config = dict(
    num_hidden_layers=12,
    hidden_size=512,
    num_attention_heads=4,
    num_key_value_heads=4,
    head_dim=128,
    intermediate_size=1344,
    vocab_size=8192,
    hidden_act='swiglu',
    norm='rmsnorm',
    norm_place='pre',
    norm_eps=1e-05,
    positions='learned',
    qk_norm=False,
    attn_scale=0.0884,
    bias='none',
    tie_word_embeddings=False,
    parallel_block=False,
    init='normal',
    init_std_qkv=0.0293,
    init_std_o=0.0,
    init_std_up=0.0293,
    init_std_down=0.0,
    optimizer='muon',
    learning_rate=0.0121,
    lr_mult_o=4.0,
    beta1=0.95,
    lr_head=0.00484,
    warmup_steps=200,
    schedule='wsd',
    decay_fraction=1.0,
    decay_shape='square',
    final_lr_fraction=0.1,
    batch_tokens=65536,
    max_seq_len=1024,
    doc_mask=False,
    train_tokens=571000000,
    max_steps=8713,
    dataset='wikipedia_en',
)
Each number is 500 + 40 x the weight over its row's rms, rounded and kept within 0 to 999. Layers, rows and columns count from 0. Numbers have three digits each. The size before them is the row's rms in percent of the matrix's.

# layer 4 MLP down, 512x1344, rms 0.11, rows 21-234, columns 960-1023
098:580569510515519456429496520512542499535547414534517531489506563503470500499497507484510562518444484517478491524491456494527521443512553468505436522574494572502472510487469496511426553511563531
099:476462482527481571468506449522548492578482485487503518507550497473505508504483537476494513520529485578511541502431520526477497504433463566511477509481469549513473564481499467447483484441542473
095:511524458487505427475512416499594538448470580402467484519494589482431524469468527440482546522470415474577466407541514483396550503556554524535536456530493470473525436480506490530493531523489472
100:486440483583447509474541515495494451483590541485508494495432498576466506548507497507465529460473416507518479533501454485424493471547471561479447557433548557486515575565465561456536517467448515
098:529379468531546514528520473454499427371487495544536531506463502486479522474539554544507468518431544465463519547433481523444513434534499570518504511476471473487478516537501471527434481539574521
096:518471518521528509558507503510505553456433531493492392566533571554461503457576522500501531484544543527487450459465485524461516497496525425487509526488547511452513554499482516523511444476404447
100:465510569478547507425500500468539436503446472552514468480506497607430509570539548519514503536507482488499488529512445518459482479426484506492508465557489469534546449463526480545518477470528435
099:504452498477558552395506458447518432527470484460531489515485556582418512457410490483492480503478511459433477508477524448530544521556547409483528502468482532417470466517484442477533488484524558
102:473476423491401477550512485436496463666494590531462464545558382496543495511517505491494451501509525500499473531473460507488512480445465540495475473522544483531513473528474435527463458491507475
097:486440463487506537520537480526519464565531461449508460473490499396437507509603479524472486534427563488493458495451501500584531492552545478501501464538488590516507502446498525503521488526466497
102:502538501481568455501509436487524470476535503464471517474492482529520479466543453463522516501454544490525517490527531443468467490587444412547502453544441547544542494566478437489445509487445356
098:492494451489599442531487528515466513409553465446549435516527505520478503474486517481521460522494529520525526542500500471414447508510458430499494511502489569500544476484530515439526454479485614
103:473528444471471508468487548543530476523488491425496485637457534528476508510559527496503478505545493503509582524432446551449518506481434454466476521579497489486419493472488584539439508562520522
172:472542500498465543537539481516473520390438450504573539457532560452567530623532521508488447504416488515524500530561462550473480438556478481446532444574520461491492474536442408474468515507466476
098:484505506479546488514432537550426500540559544495539574535484492530563505509445521565513501488507584492503530528454504454574514492453514562495475581438486512517508504491512497551395499540546532
099:537543541517569462480439488478509476405522623548442485508520474516490512461500544550516545492506522493433474517603471425546516548528435483566508477524475566409467488471504502602507427515491467
097:539512576554521466539469536505534530529390473476483425490539555514469504443482512567501542502541491515527491459620519482532473562503547531506531471521530467537474480606480451513455484546551500
098:474404406533474468497523456536516530523520510483467456409410576496489502469493506472510485543521435460551539517498466523490510532504414480497531515449517518506466541574514477512546509486491532
104:540478544510554513476519444549504485571416533550499478532557485494538489533495536508517472510509478501471570468526505501515478481489534444448533447509551448482568506569495496591525556460455445
098:495520491499459501535439576482555481458514471445515539527519459462528475513466494530467477517541422495489546554443506517458502571494470513504511478500443498493469479493483549454482410490552477
100:494433524476556559525461473527460542420537442511515491544588545489532501566535545487485405471533515399543471494499488552473490559506582466519531495530469528534516447465479467520509516496539446
099:420528448542560467521456501547510481485629553506448584569412442423501487442489513515440528521534516502484511545480473580500518519521515452406501587467538557529515530487502451537435507533477589
097:525486507500452505537505516404533480459457528509517566609439408492554494545524542517475468487520505470508411472548505542440541511528453504487452518480548503501500526500539389527540495471489445
095:481533525452507513505528469554579461528550532551450477472610496464528506504517475462503443512447530457490490497600535554481516507453557458501512456546511487493519526459492505526454585535481447
097:442486521506533527488491573499475496458514482583586450489521490514534500535481466485458503504512512497520545488542520493507454501414517513517459533481428440572552476526471499499444504548497470
098:488522511501429463497531531442522403450524550578533474562472505487489492524521490532487526518415440496423525473415515524509518544491462511528455524508504527499523555477497414568483450488415516
095:541430513459491495501532481551453530528527495474540503485402443450414501484444505509501471475429475513477503463493552508444499484503408482496534418539460543513537520538511421493511552466545534
103:472475597456599473505502536544450438457529516517507520526504509461494502478456492522502477507605468506528496532487475515455506475519465489575496499507595499539540534585497459473510456508473610
103:482494479477568490432518405505481408493468494519586515549534468414546508537447522501494508498521548466509508454474489437489496534494488467476451500563509463523456581517490516428518495450569599
104:515521536490489526497442471406468544519489485451496543517591450471569502485533522554474498529531453500571465443581533556500517431445495488496491506529459560483471549546465518463543640527488499
098:509496536417438443504447416509515498467579452520511549491572505576501486468473596468492535518524454497481507521374518464454520474496502569515491455519421471464487428503498549532573489515473497
102:479516471527495455464415465557434567570423507481482466500479412521485499481520476470470491548502517529512534474522473487506454441550486537543536478546548463434499494428516582488535497457518456
098:502432502506530508544476523461497478485531452483534462552596521449501508493461516513492507489516511463408533481505533504455490457450551532470547461562442540550450493459518545463495479518496553
103:528531497536461530426515401477515488564475366471563483491481481524530510594497542486477530482424534509534545515532503477471489553577514452518524458485471493580432477547485442546521525520513524
102:479505539424562505488487499539479527439465462446508468523543465485548506522558441552491519529493515478522547462481490504482505526502471525492476470536531560456498566493547525566463511500511606
095:483558527492482534542520483512448546535430515504495497458456452497440499477500440536537424483467469476532467462490427498544535559495377544508480582480489588413533541489511367427542512495395518
098:542448510511536501527508470468496510509564453474516550447435512526509508488464466545481464519530458473466541549449487551550484474596558430468520486532494530542641523490495399438521518523450524
099:467434540531484504530458507530492575492428488458497543507548538619486513523476505519460479526446512489495564533512437500417482467511450509481458472489468488430595509529500490465497473532530541
099:513458431454464484600472455530491517557475471461506536426564483613499500506484453488534505485537473506457506430465457531478486476464533478485583494569496469536479513444510478499534474477493494
104:510428490475482497544489497479505450451522533456541487577313588515583482476508495506482484487511521505463523527535510572488468501502563481491577556541490548459514486539482451498486433517534533
096:507568477491490556479463532498494406527479524493532464549493522441413487531550514544533474510504508411558467444401464511543491462555528528505558479483483544400518480453507494421517483448442520
104:533483501531452447482442567523528518509526515465505564504518548541453506527548532524493514487507403532496598469450473465416502537456504559508457531538496569447450511441481496567502499518492503
102:508511480452441433501452516454443444484571518506523479518488481475493509511547525518502512537566507502512539397553529605453511478491473533545479511539471544577515495430532493514500527488486464
101:536491488513474569515562552465399468514439522439449450503504498501444498506550447522528507502511468500451484488534445566489489499468556541509502519571500476615500507451494429469554584488494526
097:511520531549447408502541596535487473513468503473505553494560530443536511508408495432499494469477481559562489483540491464549495524447530464500534530516436501478503584459547531476460473515551582
099:493465505556508505488469555483447500451489558510495547535598510560514491454475478508499488498501537562495522481495485448522524475426478469496499533511527484427510476411486502552498505486536432
098:538421526476476560511477503461492540588438447578448465482499469534481498450471518472486501529476465499459468564572487479571529538439467524478481534508512494539522397504503441451466499474467476
099:486496514491472493528452564551552521512515489441567455479510449515482515522528457457500539492543536538487528534417542514452502468531510526494535503382475535482475549426504469514542503485514494
101:466481486476591579508527610525498521485558452499541499572493528463465491516470466518502514547453517430512587422499519507508473497561511491530554513545548542487467492520491520517475475544481446
103:518476470506579501460541521471461457527491469525497507398470553552497486451580474497518521525498475469498473498503540465493519551556518553506458526525494609478492494518492536452480545478502508
092:517463412431487466514529504475517470476516507423487542556465537505474512411515521529491498523459518475503499458496507472524483532548439438566538511499550489525425514467472457545431571527457455
100:485489594467435363534541503483530590386548499519460584525554477405523492528452519467511481528492513468519451496513479486539466472531515535511595475567523417546490418477531512400544460469454519
102:497487506486523381503466544506516503643570504464501481446559493505500497445490476545519465518534493518478469572537512545553525479510458510493505547511501484538464529508480580503507428506522517
101:483374495477555584454504485557548389378490584488513553485517494492489504539523463462494550480529552464529501560442487500515491484494542546499517498569452479553517488499529522435534545558483497
099:489462516469454502480542520459486464511501486493465475537426528500504510499382487482515474534523581500462536471571510469547534495604496568498576468548419592525551529469540462480522505462467520
103:476527487542518503548483431475524481489527388562506521550533470575545501458474501458514512489531494497460448482448469522482515490614508445444512426564530537528465443627452481492538532516495453
108:478455503476514524539496526522561505559496495504448542441471493466432513480459537509486510527487518536453503527498489505460514475533507495518503522602560436462475518482511425534494425480450466
104:496501487521441440495490464449554525580506510533571517519548547451533489477578466507522495495483552498482538466451523432526501504540449416497492534480439467497447492505486511451512457496450513
097:512520447509539517505489528532519518477522474430559496575482478542497505527577487475514461513543560445468546552442529498486462591552410509470449531545532505561431549472502470461568507478493556
098:484514427460488534511521473568449517506492443491481533541445502495461505562510536511487455527537547476529460402477486522419512521513512493470527485496521544439537571473504496438539518512500495
098:497526430544499583508559454534534407487449450404545532431534504491522495556496543442478501486471517472483532551454465508458482521532512530516473467412514460497551483413466486400526535445453421
102:538508474469517481496488470501536461508524570470477431590419444481512510457491482504508511439458515483498472460504510478502481458473592546474490536487478403472448480441531476469529506500501566
102:480504462502449471520575423482462520358484474477484491544473481425531496478515539540489515527459510527492485550452519489492493513501513604539505442489477486503488463516507527485522549534537457
099:508510539471467476502513530389570506488548569435472474510448525500524512511477481477482473490435447475485502517522490511533492523459558501511485536472518497525507549471509498518514549468538555
097:458468563491526471555460483425453480471481491476564562494477495467530480461402476518541499463438436592441493500482514559625483464576523507522464479539511489495619561466516393522489567514456543
096:518514503481466469481519527490444457540417433518479524527473466545541500485552499489513509507544524511424554478497452462523490501478565585519450513518574427475434480528495510468496529438546523
101:499529548524549489499456503459513545452443553458519533468469482445455499471428473440508463511486544513519480561486505529495487527483471478514458449546487526505435502510511481545535502519494550
100:439512479494425533503546522557502502560472498486486528573488495475490499520551509488521506516442671543514463499512529516511526546473552454504451471540517490509476499573516471490512438495515569
103:447460537487607456481483579466541493454472556455530478529514489498499511479529459483516484521468553513386514501501497565507495544523480485491482544497571544502427431498472532584545540511549495
101:534445550558457475493514508605473468506510583521526465527557528537485507507565529511521467479537485464536569467464470493522503502510553474493503508510478459464553539502486460447451520497512502
103:488572526533517520468547488453531531536534476507524537591520477478551502556503525549502529474473568487500521552474546492407470497512418545487465516516512425464480533561482511426497644494468529
099:549492515553484519547478468477476522415462549449515577504567580508502506520555512531497463473458514530471469541506507528539484516528513538518537541496502471534512533444513380509488464513463538
101:488394527546500488495442466512456513492534453478499516521441522514529501476544479496493487469485518524565527527520465494508485510510558435496574543433566432429502564457529532499564571446489486
098:538436535476466548533481478479412550550430406532451464545541501470514494577533461505482555476474416501521567486520516529356498523430510534535467546518559497469412496484485518517435515518526510
101:563474434467469445461526564483476391515494514495503509553498474482436492501543533466493468499532447510501496441480454450524505468516588519470467484488464473448498585449522535521452538557530393
098:487463467513464465567499496505498544485513502413504497537439490463511501546465517499515467505537493482529463491464511543563496497488529558512456546495535501477558531448455481505563504538450486
096:465501489482464482487506527478595624458534373555509553458531556446439508397538492443498521498444570477455513504495461422481497496476476530506488494527422410440500563482529501528564509499538478
096:535554408526525515439495511528539505631509473514534463499450436486519500495521549484506535480562508481507454496408467514482505628475571478492522547496470469500571568543530499521429510490594492
101:507427470455553508451518477499463488519558552634578455440506496524538508493448500458489490511436568519573487522483511404497477499533527541519510469520429480488435483416457551486518574552466495
094:543528536490527499491483477562545426580485472509497468547540503499479486539632476541520437528494536490487578521496490478447491533455488497471538477497460539555492547416533476559451535509596464
102:535447420479455537478471408490531487485565438507499528367542494550503492546520499495517522468519532581522441486564499461508478543523521465489531475517510483568480524513529482443554522481445511
098:445515427449532513529466517508527578424574508504502490479507497381524500452442492487468490493472530459498492507531530552428523561574469512576517477554456507590606567559460478476484581440517549
096:542533540464448551502490483449511496483495544492447509540432543510498506527467540463476522484529527556557426502535473530541480528523494495534466462479458536508479506433492478550530591544523446
095:500494419537538473498496492514563510545518567534516465514543446511525487504476457488507536506528486526516487462358509429582517485511453580536470495490542531423534463449463546389536475511464529
104:524511479571476471536541510505530562478537408445494517526542537496484503567541456525473561502476521521515450534489500451506499512453500475462529470463494495513584511434493537425428512472487504
100:519450515524490447515507530513468602468428391470527439558513432556501509510477497497478502457478574515615486487474500482559497518501431557478534499454462501523456482512486479502503473511497547
101:540499434527477509494517551492478492515522530488447481473511475505470513459603527501493489524512470451481525527522430491464488514535602534498438471584522536464485490618509525521488535513466535
100:509530529539524429472496534525524522538477466493484473546532519567481500475504542513482483508480383541520450568531543464477497492451535392464509535458557559522516563430498377447469535508450475
097:497533529496537530535534579616465384516426431525492492499575587537445513524432476471460497541481471566493554445584489430410502483563553510507484496422493490451447517530496497471549524518516440
102:528465555528417522516464434585475477446541477519553517562495486474444492527526476513492552499502530502550480569436472529525486508422491577491509471509430564511467478439468465460565569569519526
103:488479458532536464473503478440518497511439491525509523477559517534474502514588493529486587477529461539469496528506535434454483470521536474486552494471514512534535558528485514498497497489492477
103:506463494538571547520504481510479503533433486485504522470493540509570486462449538468526564487512502499474506507447509456453509444485477476502514521446461492489401460551481490569514440481453507
101:474557476470409590472538493505488448472624462507588503471436557586475506516487472520508490504451572473506500412460489479475520469518410527503484489512491546517414505524536512517505447479495498
100:497599527528455554553469474533519477509440475446455500496524510484452478575440524511478529511498528443439538601514502544516503460538433552481499511473402486506499467476481428518494533550528416
095:541479556470535531461527492596549559456549483512491534541546462538500494465459573508507480482501562483450464390440563526524480556491502536524472493514496557468488572524474481534530528556569476
099:530486507497516356534493490520523465511444497458500493406459458471515487454539500554508485493497543533494607471565479578467495502388482576528548483467533534491466511434493478557533526466498511
101:570543471518489487481462513499441432496515519547505461492470500422460501546617503497474504524524538562495527526554560498428491456509485473538533456477435457520509530583454506585513587522501501
099:453546513461515495510554559512474446432591475482432493477532450403447507430474497468447460449512476531542509513441505518557482593534534486499524481508489550480522517516499453451501478541443403
100:460510539527456555494511494536522567488449522555514514476488429545452484464508444466482488503453416463536585418521484502467484515506472470533537527559497502481509552535473571530522496488486505
097:524521506550472459496526502573469532524477475540490625543498433496562489557475554500472574482547430463482494537440526512515532475474486482510500488489452475508453534556517533447525531495520458
099:496479479487498544521462506425496505550575415478530528465513470519494498468557478502498520491613551494558498473444538451477472548525523505483524508530478502443515564432507487540545470502567447
099:505550466510535473462494503420502520528497426480420495400463528495537504478469497520479472478432455441466530462469496524485481437527464488476459468552499494534505409493510544505509471523447530
098:581487495533462514528486576596573573563539509495455577404527533514457510418473498507479535471550476449516594447431483491421507476482425513561485523459486476447500470547546489449511503499499426
097:432520511496451464503483604575545544547535476589446470549491528525530517502510513479516475502532495548507477493498498555506499497467506515485431483532511437524469494522520444511489492523573507
097:489439550544491367526438512425501502500520513498542429469470416472513515459488511484507466500511487473498439487440476461526491422551551473506470534523507471469547430516545508525455454511530468
104:505524458501534535487526581479490583477490442527442481459444526541572511476456510491526514532482572528514570551556494484409471483524384484539538465509469499455499480553517410465478431542512469
099:529424524495480559473482517531582620524476484490547520545559561576553517520493517484479491499514438484507453544374547434487513543465521550458514596528484490448446471510503509509496540430516556
097:503523482511417416525536444474572528491484499457465540508520553556439489493550503471501536473507476542501509498546487541533522424515501563553522427521483515463550491552506583563499588481528509
100:470479507502450541542486487499490479502561587422494515467553513496441492419449470493495531502523536546480487424540472469416482461546528485523506511474495539485542544449523538450539446547521571
095:486477554561475473478504549512440398456477542539515490481519526504495492535481470505510507465484529505541520496448522519484534529503554478529451484504488551496524501568542523433473525450538547
099:470485470526506486507506536518475445456490425500561535485461502551603496567518537569535557506492530490474484576481488490564514539527495486461509522565470462484562407482505600587538511469511465
104:461573439499460459486533553618456572588478476495531554466503516507461495430465409467483511470489502513539483489485471496486527557489530530468486499466464560485475483456535531492567504548449525
105:501572488452517464508478537516494516487542533470438551557496458519449527484483551510534542493481443492479465514406444528491442531487584419482537461443483573584509503525525489518464499444502438
100:485537534525560427486435531560468576510504518436454540461477566534459511444538479499477544500514497501467510489531500520548521474492470405473496451499383501466523420434490467515486442517475521
100:456470466525462474490508528598406500544563465526478485429543593386438493483490547462488484516465577448521475481426530535460510491504521440499459439396436470490476545485526534528490407531504574
102:465488522518510460508517561602470486530495574583495475503512574500541501442558509494495493463482458482478566455493464490458486463515524458473554485518548497446443601403518607482497506476512481
098:482445521524529416499431488439452408491460506427488500439519474538424504471443487484495517500450493433544514500539494437488497546498547449491542494474576528516510456439509375538497526507507491
100:466530484544487573571525536536530536485555460499499477547460526440591495524534465511487522502547558453482582501508474462495523469405587528511534500571554545495491457566501536509588461491474526
097:456471524571542471466454469473493504504519507561467487520575531520512504469485503479494510467503535507540459484472494465518496494433513517526534534503548489498538534557537446500563545552532492
100:457579525499535610423516491451523462541535502509474520489514529438435496605508508476497494480458515521462498483596544538484484449449494537515542497501553459503536560486471524425457537533566561
102:481476506469526502492503508448572484601567555465513461555469533445408499511513526475489528497425493508497488362480512460512479453502445558502425527516478505517445532453524427470516505511487537
100:496457490464432379487499432525475555463450462493545432560540530478561496460474467509538516477478560513499514488475526544484502446504457448530505492505454398499540437497524486492535462512515549
099:524504468456586502463466457547462494407475535497482410443477474540445491567494523503527499484548592470464452555584474413472490485517581472476494530508574480510482443525522505423482461481444480
101:459468462431439516518510501479472556561464574491557388467502468607442512515452514522502499469492500468482422525416516563519477508560524543494489470544507429545523442520522444549516518470452442
097:504485416498584456509469572464478468474504584502550542469537539472494489513520499543504512493497485501499498489555539554506505522547432491492433543579502432506420544527486467473475496499562483
101:468438527432459512463509510475463582490488460475442491454493538568580499523534482471502487504474499510521549506562542544470520597508521512473504566495501479494559466530494501460500557502523527
102:512523471470499582518470455546482441412496474480414473507559526482590505426491509512480519520450493474508483436427506434523433525526520477485544554498497589545467485452495528550439510483564568
102:473568487448514470405469566574518468461481504443465514547505439493473506507387477477487544512454478495482491566460491475428490493441463480534412492484524470520498497466490447465507515456519530
099:433515529520555528473553450507451471477414465576495474426516452543511514463531487468493517508544494545554533490499471454487485484514523518498442523460493502477536517491514500540490495479574439
107:495491535556511554468510437412548508503481497493469416515550456593400495484461451517521453499457506548513471515551497485435491536497452510512498500485551548466515528534512553535500558421521508
105:519565458505509474420558459428441584473507567480547458480551541516532505493509504466495466540527469537526450561474512470500515547507485462538485465533511539456516507403510390468559554503576510
101:518396482448504530459484480560515511556577511559460528520420575478452508465499488512499496493502510520441493573596502432476518525519507520505483497452439480506478559518503497537511606519544521
098:457568545472573552520525458439539508563456465438618459504504528465535495564545544526484547459516495515527504589505498476444502504572460436490502408486478569474553452576457531527491488514467424
102:487464511499434522537482510549469524520520560494471477565547525523465507552498560475490510504508567477492520521465499508500519485494379448480475578427544515452535526500509450478469521500481501
101:485538532498470515522465486449513589557484465488521472465491431508460510513493431533535560522465486477564429471519523500540481555465475526511493493541500500569498486470521482476391539511567475
097:494523504437475542450471516538538551514557434549510596566499470530427486551512491507506507531479543521486499483498517410493500495513489514537479417541492579476399589507517546501556538519564589
105:522547499534540512501524522503522537549531444479564471548551510566538498488481563493516507511495452522569483504525498574504491526494480437451503516523506453466419467529516504445508498494471549
096:493516536528456501478499491461570485520499514410456520445487466497497517477507500511506510529491516559523522488519472453525530468516493524514538518528393508504518613422523516507467558465503539
101:479442483529491511530457541458516591536530525506492536518460502455464497440519557510492525492413549476525500546498549506452497550552370565499535583499548528488513520567527456516479495500539477
102:534518499466494523559545503416528486506485420456525484503519523474467492404493513468493500516467435512437512477549532466521511513545569497477522490467461417538567565517463483516462543515534510
099:530477446540533475520513527474488440481503549508525491520447595558432490501584507533510521459524436467579500459507542502520497512494489521474527530420516560493538532555503550457505545513518542
103:524523519465439485453502524506467511514490456492507502484444435550479501455544467466463471498474462490534426479460484512458492562378483569498536500402572467495516543465505464400474494552473525
102:493599523443485543463527530480489465541488496510503501436536534480506511518503510459475551501537480541555491565497493556517516466502467544533526447488527469484520533473530441564508474518540515
093:522509518513509476507479444507536527413492507460483510559516561497481492526547550534523513524506502503437485397545553530515520519468479514513491512485529472528466466524548462522510472503552443
099:464498459501524550501499537544460457474544575486550492550558457514552485511491436527510462499442446539458489537475488498482475528514526523487506499481524545535604397545472499541491485419460457
098:491498499515490491493477453512490481473594450509502447528512530510558487473536510501506497475515554487467508500445517418551512489493561569520503476556411568516518498541485557472437606497529530
097:542575432548465511379500565539563548551595501535488479468493515510442504496506438470486502518474443446526506509373503495434537538478513579486455508553500496476525437536533523515503458457467502
099:497476479530512493495483506503604531461521437538477572466558504602502504495456485496507494499536540493459508489502508482387528487503492541497445478546386541504496425479531501467528460549425447
100:503492502509495539480504593471523520487565548474503548463539542497525505509524477504496512507543547449488479536499468553429484412452578538446499500471553447470491541492505535440460472508538476
097:468583511595510604535483495469422493509453469505491483485517538570500492480490506528519476504561538458421477530466504489515486547497521501518579474486443469502473500412503470481449568487497467
098:509490496484486486514560512479521468429642536507545559617458524530521509553515486508465497470423440475529486490409539506534531484449445499516477532494544507576467474456484453507446517508536527
095:518469484456487430458514604456441464496533472504477478523568508504452506424444515516488487495512517539466498428466518454568444503516366526505464461497460616549459507494513482505508472527568505
099:478521464535469466468473522547455484471461505486454455466595484479536503530518508516476524466492506461512448460508473466473491415501536507523523547522437537532396480472511508483498502485516503
099:560545429487455512476549531521496480420480505495505532505473455387441495539478522602508474478481538515480476546494458550517483452539428464501472502475523538507466524584446555513470529480438469
098:546536479458501584514517463490514481575511466460437551478518536529470499520508516506498483458463413497454543494495466409579492499482463520473437585581680496503588496553500439528505552460503462
100:502553508451577542526477477554537497459472560580506544518478404597524524508515537578533518513506569509492568499578507527495506521467508487508514485442530475456507469515525419445497523507558512
102:517522442443459493526464513576446468626609414516473486448541440487487481518469492532471458460476519492534525459467464490519482499524509517469527572538457502542497455436478512415504448426518470
103:485491501484490506465500553513467536449556568429483517584490435406541495449505527504500462543530514474488514540466491500517482509447558491543472481507508489543499450415526403521480475504511410
101:510514483429491486555519573521460532486503455493478539512485523524476495471486518489475437485460586498464516391484488443498515485499421566508389564501540462474461433509480547548499483480514445
098:470443508514532582465498454538486488503536520383507516456506486493501493409451459453506499477569460478508490453538545579442518485516520466486479596486489398479505492468516480508498590511499531
099:479497515500500516486534532502467450482463551469544471546547538496496473501520475516429480477546505578480601538505462533480497481467520534460491483539548456514456534539510489487498522551498416
101:509512519529482457539510565441486453435528510413569535569469498587516506461479503559534415543527454483478483508477514526485478505443481550438462545523545495484483516519489517464476492512482549
097:519529484474506484497433492524536527493477549507495457512479553532510491432558469504436499514495514504467569597471486537570502483489576539525511430503492560484439527483490547500482478518475536
103:516422476483523462578516541501514505560439537398513546595498447470532505554526517503532494532540544525559570479554459565500491535443528473516532515546493543441484456547486475608503543446531474
099:480499485551452551494473511506500534427517518518497467563546484407430495520462535461504536514504561538490502446553478514459534502478494549434543478494471510488496511467519535463558501513485483
103:514506496536485474521518561436505581500490484607531500495496529509399496529459525538539498511501472476502465517545524537517495528462461459478465495464532477465392488565479498428493489531493455
097:483496505493496569440493549521494475462477457517505519539570430380545502445442494529513497476519414502541500539549494489472500500536565530510528518479479500566437462532498551494455477495533473
099:465411499559545483576573532472423468533511521567518484477513468544550510495495419538487520480489460495589512531507502532445464535515468465492496470496401433474439525544521409537508515534451556
098:496547458504469511565465474608411531561458443580419418482490478486459511493440488539510479515467503453489517450516472497453523441475458522475514468558420492427507523461496466441473460477532560
098:506500456537496527538524521499509523435516467447499460550476541493475492477461472443503513496536498546542450486463530535522498528489509489500561510451495486544466514526522489546565511497515529
096:513509543541522565494442549568500465588539484465552503503506564502468494487574534516516512530509531455518525418544493486534490516524469501525442561559498542472558420492472428484491569515535551
094:486503498492515570521531574582483387396494515440542411491523527558504509500410490508478540495579571485534513432587534489498500589507599482551553515493481537535550491452505469540458470482546546
099:514463419467504512537451530531481545548464484465537494548517544451475502470512477417496413474529548505462577505490557552438514527492466527503507514532452574524546550571487483491447493560474445
101:536510523559603552468473569448540487550516538463477591515499482493568520492597485521494489514494502428445496510524473493476510509441467563460525533487565436505497419485484495431452490471490431
101:477432497468505475509456497520533558480500484570532388503538494497486495443465516494499468518519452520433599422562467450529452554557547497473425427455467564518489462496483604483527470529469471
096:563568569458485450493512382481514480504435480452452509553508458502586492565489479399492575490484540507505468479496469485395504449489517436528504472455442529455472535463491484541487498483481496
100:472522597514499542471510535516523467527523466487491506465400483486487494504533502477519506509430571472508499494563474493523504464542545467504468480546446483447489525547507529450440509524551532
099:450496510522482475556508538515402589491509521481493559527498539534530501543495493541485505522550498491518522503410469515533486539563528542509517509549518481511489403485478414548566506502480504
100:468507498503490479465466443470444481506551476553477545508508485494448498509455495517507562528436509499464469454454441484480531516486542517528527422549532519539593536488495472486491562487525506
099:444538532547562480541488444458446476613476455564463501473473504602471492424510521478489520516416445550552502510559517524466500538459527477450536453488442495537492429467477524481458533494461452
100:498454568524508532534518521504442438464563523549494452507441476484436492489501423484509533516468508525448508444528461524447507530486572491484522511534527474521511484482474564500484536472541531
096:559493555432461502502466378536546468549502470487521501555453512449410496464543510519478469442440526502535488452487546506473499519497511446512485553537527555511529505500477487507479504528474479
100:468495453475568584517548470559519498551488516491538553526515566579512505522478527451509540511498500481440492479571488541507518447493527550479529457478504478459463443477499506457511563532508544
102:548467520495486486522525493490476550536579504511492536409496481416475508474547511495490516534460479503441576451473494489552496578495551486483577490541535481538502523449523511470596500481538483
103:470537437486506439507510536454494474517527498481515530650490438440464519477495507504514557481513527459473529536491458488446494463493524498566547472550493481486467529547496493503613528522545493
105:498520402525537485563515489494569443410542460509452455500508490559527480575515534469484446507419491492506458498406490517413489487486532445469538515548449470488521510499556493412472517532517459
097:477512542553510527525548430517542453440447600499514467470452484504512508491541511546492486504597441502485490542517530554501482483450571447473468460511521463486461370451485516503460521519546490
100:459544500487537451544522477516477526481511469488526473466559525410480504537527493476542534494522510540540543484506504506473487535520501499520408573523472522450498460527512545571487539499520444
104:475470463483447499485472431507471494417496564518537539567515552554595510550516508486465499459419445471540522462481485573464497415411538549508523470500472493578459485533502500517543536463504554
095:492536509470426554556514559494458448529499507551468540632475555514502505444492566567472410500467477483456535477407482569474462475508474550485498486442551434507485562416489524505470472552538462
100:490502453517481441463476558526623464482516401507562495573520518558526511561452513543457477508438594507516534458470505415572475423476464486474445462500508503517490513437528406399521504479504440
104:490491517439451495475509557478422464498540451496463423593518510535498493481490556459521494481532468492547466442556498506523493532520490561511507535501545432534475425492533472475555467530425505
099:487503550562471503485540481567539438465551533502514409436432522526524510556472566507527450510504509527528380547617461502375478549489466460483516497469556521534538441491494485485475499456486542
096:490419452536465510477506472553593503569455442489485525497428447557446504423510449452491432498474506507466498461573545440508477484519441474480484446481452514500584497599462478467520521435486483
100:467508492505473468482460563484545442505504568456487509542442441461424495471563473469463498508499562490563487527645503526588492509454527495482429501565492499512446518434538495511495499540535553
099:528429531574465493537491540474539488523414497487508500530415484557477494392452525573505562504469570438516500467467527430545464586432541508570537522503574531498550535507526573551483499511518448
101:475566379504446501452444547500567543562443466415538535550450506543446500489466451450506460551477514496614570435501520524484508459556514466498500481539538562466469487437488472433571472499522521
097:538590563505501497521492516498489567620527515529498493502499531547444517611552427474455566508445570464480522539491500446537517422527508505441518507568489541575459503475496461473452438504533491
102:536510529464360496475493513463473474554543501480463466566455469605478498494467508497533555520501546515506573454494476527586514500439534492485433434462543476533513475501485510593555486546477504
099:488473462502554467446451537448498465461486460532541434452581501609439499481514532494523499486517524445524463441545467504491502494508507459480550469519476520542470545494503447502434523505516510
103:421511564452573473541525494522546511512483487570469436496553437489545491521442452545478543537530552504493509509504530498542510483488515529506471448490398495481494492508517548545484462558503476
100:576473582522511482523484453454521570464479508471553521480500534492548502509433534474476525466525515487511553509490504478494538512516460473548532477481558604464487423508474525513569529494518436
095:510465528562580452522543487544475463533498422477537478555480436439528493519531500472483476495544522446443460485476526478523500533504501485506512555444578565441540450492510526434465457484551505
100:532462598580448497512468559530472573568526466514490456499470558573501502502497514448508566551476498438514514517477469534575516505542481494527584485531458474529336494464505477539499509513453491
102:533551518502563543531512487473503417483473526487523518490471518551468489502498478514516475544520447499528464518428543487532531471578431532507527473477463437500524505546482524456485530498492551
101:528521503491503501499503577486543537479475479520493527519544509514543497550490536509536551446464562498486478536448483515541483479523544472466484496470497476532514478567499554373477483508396443
104:475482418507507528480508508570453533541497475478511522458534558455554500522415467478516532502574525523450503506486483528455509526528475492493526460546445519512500513431544560573444528530458546
098:456552528493473559483523472512550503560559547510480521465559441564468508460528468565497543481507497478462481528527520481533505443464572443502532509507487491476382524554525522443391544499510549
098:467522501476484465479557457549498503406519516511432491573506478460483503535464511482515482528488496555475553505510520433419510509501481446467459496447504540524403547472475496486545520502455474
099:483565530524521440483539476469543538457547506404506510424467462518510500437478516507510455485481491478492525489487490459469538492451496518551478546557531474536501517470538530471516453504533472
098:537557500510548533539509492439429399494537479529534511517509494575428495496556467466523474450430513533555535515442515468506511437477453479530494486434442476525573512435484551490546565507477467
095:494442448523481446448489463482615489470516505496560470512467501408491508514478530501507516526490573469415519461517486539434527536512475496433540543443528516522473494537519495443481501509459519
103:505531518481475529522498544470523491546469506477568551470500467474540494534574484399486531508542531516475487485460555434555520501544485535494504447476537473470439452470473474450488474527465543
101:426535472487555474502512506483518493430480566457552516499520540457579482539506504509504515497524470512464486480513482491476497568472485506512469501483539525474539520545479505538547462550457427